python train.py --num_hidden_layers=12 --hidden_size=128 --num_attention_heads=4 --num_key_value_heads=4 --head_dim=32 --intermediate_size=512 --vocab_size=15225 --hidden_act="geglu" --norm="rmsnorm" --norm_place="peri" --norm_eps=1e-05 --positions="rope" --rope_theta=70400.0 --rope_fraction=0.25 --qk_norm=false --attn_scale=0.177 --bias="all" --tie_word_embeddings=true --parallel_block=false --extras=["capped logits"] --init="uniform" --init_std_qkv=0.0442 --init_std_o=0.00902 --init_std_up=0.0442 --init_std_down=0.00902 --optimizer="muon_variant" --learning_rate=0.0102 --lr_mult_qkv=0.4 --lr_mult_o=2.0 --lr_mult_down=2.0 --beta1=0.95 --lr_head=0.00675 --max_grad_norm=0.5 --warmup_steps=200 --schedule="wsd" --decay_fraction=0.625 --decay_shape="linear" --final_lr_fraction=0.0 --batch_tokens=[8192, 16384, 32768, 65536] --max_seq_len=1024 --doc_mask=true --train_tokens=146500000 --max_steps=6211 --dataset="wikipedia_en"
Each number is 500 + 25 x the weight over its row's rms, rounded and kept within 0 to 999. Layers, rows and columns count from 0. Numbers have three digits each. The size before them is the row's rms in percent of the matrix's.

# layer 7 MLP gate, 512x128, rms 0.367, rows 45-78, columns 0-63
098:506506479472508460473538521531483504509452488504509502470526513448495518520487488538524494504499552478468537530523534471483508516500494506566460513508482502505512463503491479478513509472506511
095:510469504514503503503475493488488465483502479495494481478506554488514473506511505534514522547502483432544524481489516493476538488493494472452489511500502520519515504472492490545506490494521518
104:477485511507512530461495515526471501466525534437533489513475531464457520458502500532525505461484545490527509501496460499445447468483459486488488488518520510497499524478509485509502494457552508
100:494513453507521484508476457473522497486505466521485500481471478501520508503488479492505515490502510500502510513498485505571488473570518504499447503489468495492517478508528539510515483492489468
107:534548505518498542502509485553505516488481450510502484486482448540491468522507485537521456521451454480484492503483443492513488513509495450531546514469492466521505494547511488511472473478489526
100:488487501482490504472517468507517430497532523508459511484452508439492494488447511485496508505505506490482504525544491483464493502507504537480523496485519496517497517446489491543526439460496549
103:521504490478534524501500492498527506511476527461524538520536548529470454505511499476499500466498534461513508485529506506556519487532516550521475509508519510493490539555493490538498476481494467
095:470463483559500517508520484482557506467515519494514501489497476500502454513448490509515484537493469492516510508448531533531495510500509488484495488516507579516524486491526509526514518527550500
120:543470513510462531461495458501510501528472490473472507490516510505481532467494496502509521474502543483487537485507461513482524514519521454506536482501444531525525443458561507483492490534492480
091:495501481519496513473525496493548533498506501482457502484529451518473499469465502487465491473493486463497503449499523461441532513522501462485486472464533521503487492514477474530496491532536481
097:502513558526525518474504486496486495481465491490470531512511492482519529457484493515518520535518489530544519468501460490483502517483506490468500499494485520494450485540472480494485500489475506
095:441446478497523520483519473476476496480512541485462516471503514520485496479491466510494518518532521494510476501516510496545526490522536504507512504507524500506499479481497491498499513539510578
105:472491524521457473503544499500532482482487520508482499472514514471508522482483479525492473487536499549477488531536495496462531498499520498476527495461473545518495490518517499491476514498493537
098:439484514509511506468483497494491460519522464531497520467550539479474505483480508500467490461461539518519495465560509556497494472485538517485474496498480510478514504479475526506512518496458457
097:478470472465482496522515452489501513516459535502527525444431533548488465493518481502526513518517462488485554468454551505512472496500515502498525529534471512513528494510515505505510470508505530
100:480454519494494465496546510493507503509496502495516556566508513494476505476510514543485497473491534466513492501492524483425460504508443468482484482493490510491487515473544503478493516492474492
108:467518478476475476542469567515490506521501533458509457498502486477496537485537466486480471477526512465500493471458490485487515518484493486528464539472498509485507472504522515530471492449471505
110:513483499534499488496471469523514513491501458451516527466429517490452536480497501487491474490547542464545513535532492480489479479488522493483494504500477522504470484555505482501498489534504514
097:467494493479551507475494479524518469505468502475501508497481502530502482483508546472508515455492466468473523435526494520532488492508486512496476522482496482488518479453428495493510527546494515
106:469504484471493517504465460513477520503472480517489515475489530507515522475555512538493462506536534493535520527489522530550480510513482504457502504467537488501484516500466519492471509509508496
102:467515498488482498456536504510522516508482545468509507482502484472511489480481516498532532510489526488512489511478534481501465489510527468501506510445504517503494484475498487466436459484517566
101:512526515480499479486467525536516510509526459521470524507522491480477483529511504530494449511502488535471538490502475510532471521472508518523501447539546513477524444480495494505526458519535477
101:495473536485522516498473488509481475541532499414533531485505524492512501485511517505503503518474499461514498547495516502496476540525464547507500538499511505506474508505481453502525508494487539
108:498498497507473514518536495513477492508495526472480543511485484539489492504523500509544489468508490506490469524522491518468531516533501466540511526416522470527465452520453484489517513540478496
105:467523450486464506511492447533504489502459516478505560486529508459501498463495518475498508480519497514498512543476514496552479464489528467508520496469469509525481481473541509481500518457535467
105:519525505471478552522482515447452504507525539487491483497533524507507515473487497546519547528514510476490525514469482548504491442511472519467532524498559462501498515481516511504515485524534530
102:497489495485530479493511535476527494459528469479445524455462498484500489526510548465474479514522514451518505546468500480519508476516489537471531495520543522509513538522511520495480459494485519
108:514528485517519516530493485505479484511481496479491516475514568517502442484464478435475483502487500492506524503528521494525515449508513463526514538478521472497518484470494490490434510538532507
103:519520536454519499508520495492485413477473505448497514451500506496521546490509456489519518489520499497500430442487491506501514494489478473489483468547572522455459493525498511496504482503523512
104:483507509457506501521498500486499483527495479483519504485473525474498481510486507548497509503478452558502468498471491445493527448496513547468468483504498504532546482510557474532535435477487479
101:510489516504479480479514536464486520517466475495538473457519507495509517486573500511490496464482523486512474465482543492525497537503487480502511495484523507497474516496471497530484480482526497
099:473458469507485542484535501507553505494457528517494491497511536516537501534488498509559538510478514493511508527503465518499509514464531481493466511483534533461496476532505462475477515513474531
093:504504488448483476488512507496486423519510486482523487506503499493467505527528476469507502460499522549543518525533497465507428491467510498530539514539499499499483504495521550510487445492471533
099:491493497474469536511538490512504533491509505502514476491502463453518499501506507475518456545457508450527494501474507443521495501452439498498440525505485481472473498497498558494521502520517526
# layer 7 MLP up, 512x128, rms 0.393, rows 45-77, columns 0-63
091:548477450494532486530474476482526509487486469550487511510530483455488529501543491467499550492479542501474504448508468483532467507475504539517451493533485487506512494526513512542504506497535493
096:502485494514488504493472498478511489521481497512482466492491513556495501517479464472498525495509481496535494458489485491557490534511502504505496531504445490503501468492505493533481471543511462
114:521446497518511492473507477476536529484476528500494492519518486478483478549488494478485516486494560529518519475545520543545447484496511534525498520487474480503524495473494521497524536523477475
113:467479501474484558508514529461490527522487534491514558523483492510522470492467482493516506561515518493521499463512515470488501461480528525475497492486495517535498533477470492490493501463483498
097:522513502491491462498524467486491471536523503487478500508524506500515477497516485480518468527466494499473519466517517526505527492493486496485484462537495508548477515456541469484503502519525489
100:499488517458532558521558501481451455500543572464493472500497538477491497500506471512469520493517519495506482488538480531500515510511477514503517475495462554515503503488500507514521511439507530
109:495518504519476505480491514509485510490516489521527481479491492526508528478545512502524490456507501522510503497451552520502437486508499522542479495500524465466514491515473513530455483512500457
091:480472506478518466485511519503452489477542507513430484478491474503543537491523551459484516481510529513510499493525493506444547537495459457473508519460481484477466476475499484526476502522491468
122:500477487522524504475511514494498530556560470475485488497542472530512485511488500457518534471523528474488511512447500503483468470492462516483524508560519502534533500516537542505468532521504506
092:509514507556464531541490474508558510493480506529479481490517501487539526479533517539505510488498532466438479511477530508490492504470460490495486511529470466487501483483504470514458494438498484
103:459511525462489513505497495507522481451485505472476530479483489476470478490503488532452542501522489548486513541507531535432525503497464489491512490481470488487442496470476463507498500490503517
095:526493542520475488535491516496519510495511534471487453520471504524570490495554518511528497471523560483509497481504515475515498508476469526517518504521528490521521524469460528475448517511514521
096:499485482490531521508502502524484470495506476447512518541465487509521474508544487488495505476486535524474499476455481506525461505480521518485467451494507520519497490514439484487539507492520486
103:491473473498550498527530493515456484433517497507491481485527511485509503485510468483502523465467477519505534512495503515489517497495455494525500550487509469511532518517560489490462525490508457
096:510482491482490545501495524529514549458478490528537492555494476496487479483488455509511481460476509466501484481512469515507492491500549448506522488513492520466483485537461498498447485479524555
095:532521485489460505537548534493502496485535521526520523501472535488501497470470500482514466471471482484504476495494474527482504476509496488500524501494547467470518538528450508475481505527545479
100:502518514561480537546477544497502508455511492501514528499495495472508471458499485471484492501549506474476511451505495519526531479508550488513523520464534506467500472531531482470502496472531476
106:506509507505433491535465487507503537502511457484490524462466443444469502489513542522541466507536472507506501509555470517482495508462482486494476517517448523517486506562525536509510487508520497
108:513526468526534517492507516499491525547512500520501475452513526537500476474452497505524444490510415502477516479543495535499509502513538512496474530510492500489544471450469507503510508511480512
105:511535480514535505499579505497515529499496543550474466508513468454439511540508489495493494498448505475483510473507504480449537537508517476526525498528484516514535492511530525483536518491509486
101:502525502465516503527550508459476461466543526480554550491479518477486484484510517540483588467489499494503553509517480478511462459494491500527487488512475538546523516469522476488516508465475442
098:486488500484493487511489510484509490517467530494543435505469500504451460489488501477464450532537487472503484491494523480433513488490458448497478493481501462493513474453494509493490538563488500
100:494490506468461488494475509486469486535526514485550487516507480521494514498530442528499504445483540523539486513521505466521500491487559491501504503541525490523489464507507478523525548519483464
106:458497481548493486516498486497499522526517481528512496495514448499506466475501478477539496477500437496546509515523461495479511525498529531524493547456477498516463502494508525472527506478491456
101:451534466516519498488485473509512502497469447472519450519463505510524506445445521538528514484496500566495503501466431508517500488480491528549465502495447507514481468511524494528521500519461499
098:465467544538502493484508569519455517490493488464490466514484510507532506504515492558515496474467517477483499486491541502544507494510493471603497494511518515427472500560518488503505478522510510
103:534492500501491449476492512526544487506487512500480525497508481505512485503511541514515501479542544560511493511503484464503516489474496458531511498519479496539511525473535477485478469517517471
102:485468511496544507500551494501540537522449477544505516453521510502500459503488488492513460534472511483480519516512500519503510467548500473493530535520523514486474475485515432486487516512525524
104:472557481485509492473481471486502451503474484507506512485486490510486438524492478566493491488441543498528479473500527509491488510559495522481501457494539496495509488494509518518467513516483478
103:448543438494493509470520504504501526507466471510486473479480506494478489485487529503467517470471546444498534524501493519481488505498487529497508510497475506503460516494483503476484487511511452
099:440485508490502500467478515508507525462500486481521487512514478470525533520465520526490485450458466497531521478480452489517482503511534524461482514513512510426488510480417534484498518511524466
096:518529514533512543495513496490521475476485521516463478472511467486495533496489515478521559525531549482485514469543502521491504494514520469526476527481503493554513529497520514563514488575517509
098:505454506552515473526501471459490476497494475506540446444459514467480476517496483543487505490510533509486524520559470506506464508453520478509463473501509503506514495489475475444515487477514528
# layer 7 MLP down (transposed), 512x128, rms 0.183, rows 45-77, columns 0-63
096:505507534501497505512480535502468490496477514515495501478453516579511514525465487527492466492577503528486514538482518421460507454506493492473500509515488477525497494499501544491488498502476512
094:502454523507461511502464514477522512501471526489482538509486502533511488494496528534521508523506503534507531503491503541498488494516515557459531515494528469468512489500539550458519468486505502
113:496505518486507537437490495480488498511482496493521528488482480553485586479532509519521507520482509449555510517487506547443493478526490500531500467481509496445490510520476513533528498487538502
100:474515498493430507471506537499502532483454513526533479486486485569519526487457527502496487504548489470498483504500498508489515481481508545495522497528504533554518500537476481563484527472488494
089:489519513508501488502491497519515477460511489475541463488479513542477514462465493480480464469481481523517534533459467553489524505518514477530477521458528524523456497505464532538496500461494510
103:509466504514485537479476486463471490525513508483537494531541542487509533468508501459498458506499489533463488494464520514529471476450496507541472467511503524465498490496452534491500510496493508
108:503516487505490525512519498476486476539489500516501543508509482542485510506525452512488473512503522512491518449423455530531532466480476514489503501536487475504461554523542515521527485491508525
097:479517467478503482534501492493508517532497477512460477508483559510446533467491479459474469471479447518538513525495496471494483475538506492489483468526476489526527507527526513473510493513547563
113:530514529471484538464476474515492497469469502485488498498506512487495486505486473527496507504518503549484494494551459504499533477486529443511546467497481518515503490483505506503508475491514479
092:499454513473517511478457516486483456518469520501490482503482511526484510491479505450483501474478512519549503533474503441482493490513493499510512518488510501490493528496484530478523510527535508
103:508481498527530532524526528566471500532519536475532550459497506480497494508510496481512485494521482444523510503481466477525474506540503489452481534532483560508498496514472443488478457489450520
097:488499467512509525530538493465482478520504503493481516548533469483493503449535497514496528498469457526522510562515505529461469480489513467514545492475467497501495500487514498520507501457494464
092:483512476496471537501493496464558490491523531527527507518532501483481534492521560545473481496488488487482509532491522490494492522533519521505526493502489494506463502533498484511476494490515524
101:459516504506522493487497472490518537537482528510484538562528493494489513494506457481483527489474502532494512536562515518529480467485562488504496506478528526520477496524503480523515539500558504
095:497517478495499544520460595445514486498554503491515450517522509494496501520469470471474491524502532508504460520512479472511460522500535497487477524438475489487495503466509499517483521481510502
093:474502505477515449500472493471498490513495467463524538457515502530532461511524546517463466496487550513517519509550489489482504495495503517492466515463514509501529475522513484523520504460494487
105:522478505536530465442542429509514502509481523495484519486540489509518487529470512540521494544470503534503524556541493532493503494513484508468482482494480490527522534492489470478521493516537465
102:514474481498494530474444466485489486517467498502503463517530461476528495493483500525514515436459487511500516525512489500533525509522498510536541490492490476504501493539555443503451464502469504
104:470514470542470540492507472484490511501477550496548493579513444505505514517497533478555507467482487473453513518504514505484505543532499449480474430476547506519481501496450468471513510506518499
105:453452515493484488527534486511498524513546525487480531467477510506502521496473495499500527488483460488468470539524468490485494514498490510471446503493463554511505474515513522457527527471460493
109:535514516498501490502526511517503483496530515510558496495525483486554478494460511522492481506499493563495527484500532502478527512518520463490535494506492475489457474518458546508474526522471543
097:530512451537526506501528550492503473469485509467491513506507527466512501497515459486535483521490498465490483498479481546489492538501512500529511489529507479541512500492493529531441521460505503
097:483547470488499485486466470498512545469524479492466525483472497440537503468516513465524515553478554487486471516515502557518489476470487497524489470491494521479509475478503491585476480462506501
100:542491515518456473534510454527508509488474497476494494503470476537519507484506474510518536480483495498494512493496459515495463486490517489473506492355485536536507505494500488499480515519492513
099:466492477515496537484521487479503473508467532481510505485537542479481471495541516507476521512523517510479489510472525516504480506542504489483478498524469511539511512493477502482493493518520473
100:505506499513535517520498455460579466545499549529504565500505507467490524525515522488517478439506492496502507500517520495485502517499548481534467519514459467492483529487515530483499477423459461
102:511534500483522531512525539500507476448519496448473537506477538506476524520465495490481493509512492499509554518515537505465481468507547474531487451495463499484535496556480497499447496503487537
101:502507461500504512527512518431487476501509511507471488497484489492491505479534471476492512495494456482491489495472450475523519489508477499531509479532469510528534487540512497485490499509517475
104:541489486534505518508493482553507490497524557480485511545499491492498488518544529464495485554471472483541474477438461530518499485518504454513471487514545481514492481502516481490504485487497495
106:517447525517503519481485472533467453524490501502477535493508506505526497489487516508479454476485503539502476483491549509487520489532554545551527507486487521520468500505518520485516469488519511
094:523510484473521549502520534530499466501495499500493489520525506485516473546475522488490525542512495511492509524513462515536484532496499497492483518495496509566510501536563467524500486516470497
100:500472498470512472486526477528513457525522501508517511494517512464531491463513503468522460462484491479480470476471523467532504506485511512526513480515463478468541473508473483431456481475476473
097:526527498458480497479499532497518493535516518490476539532526498537471527494486489498507489477522511494526526541477495467470511471543489524522512486506527540524522541512495559487504498533521495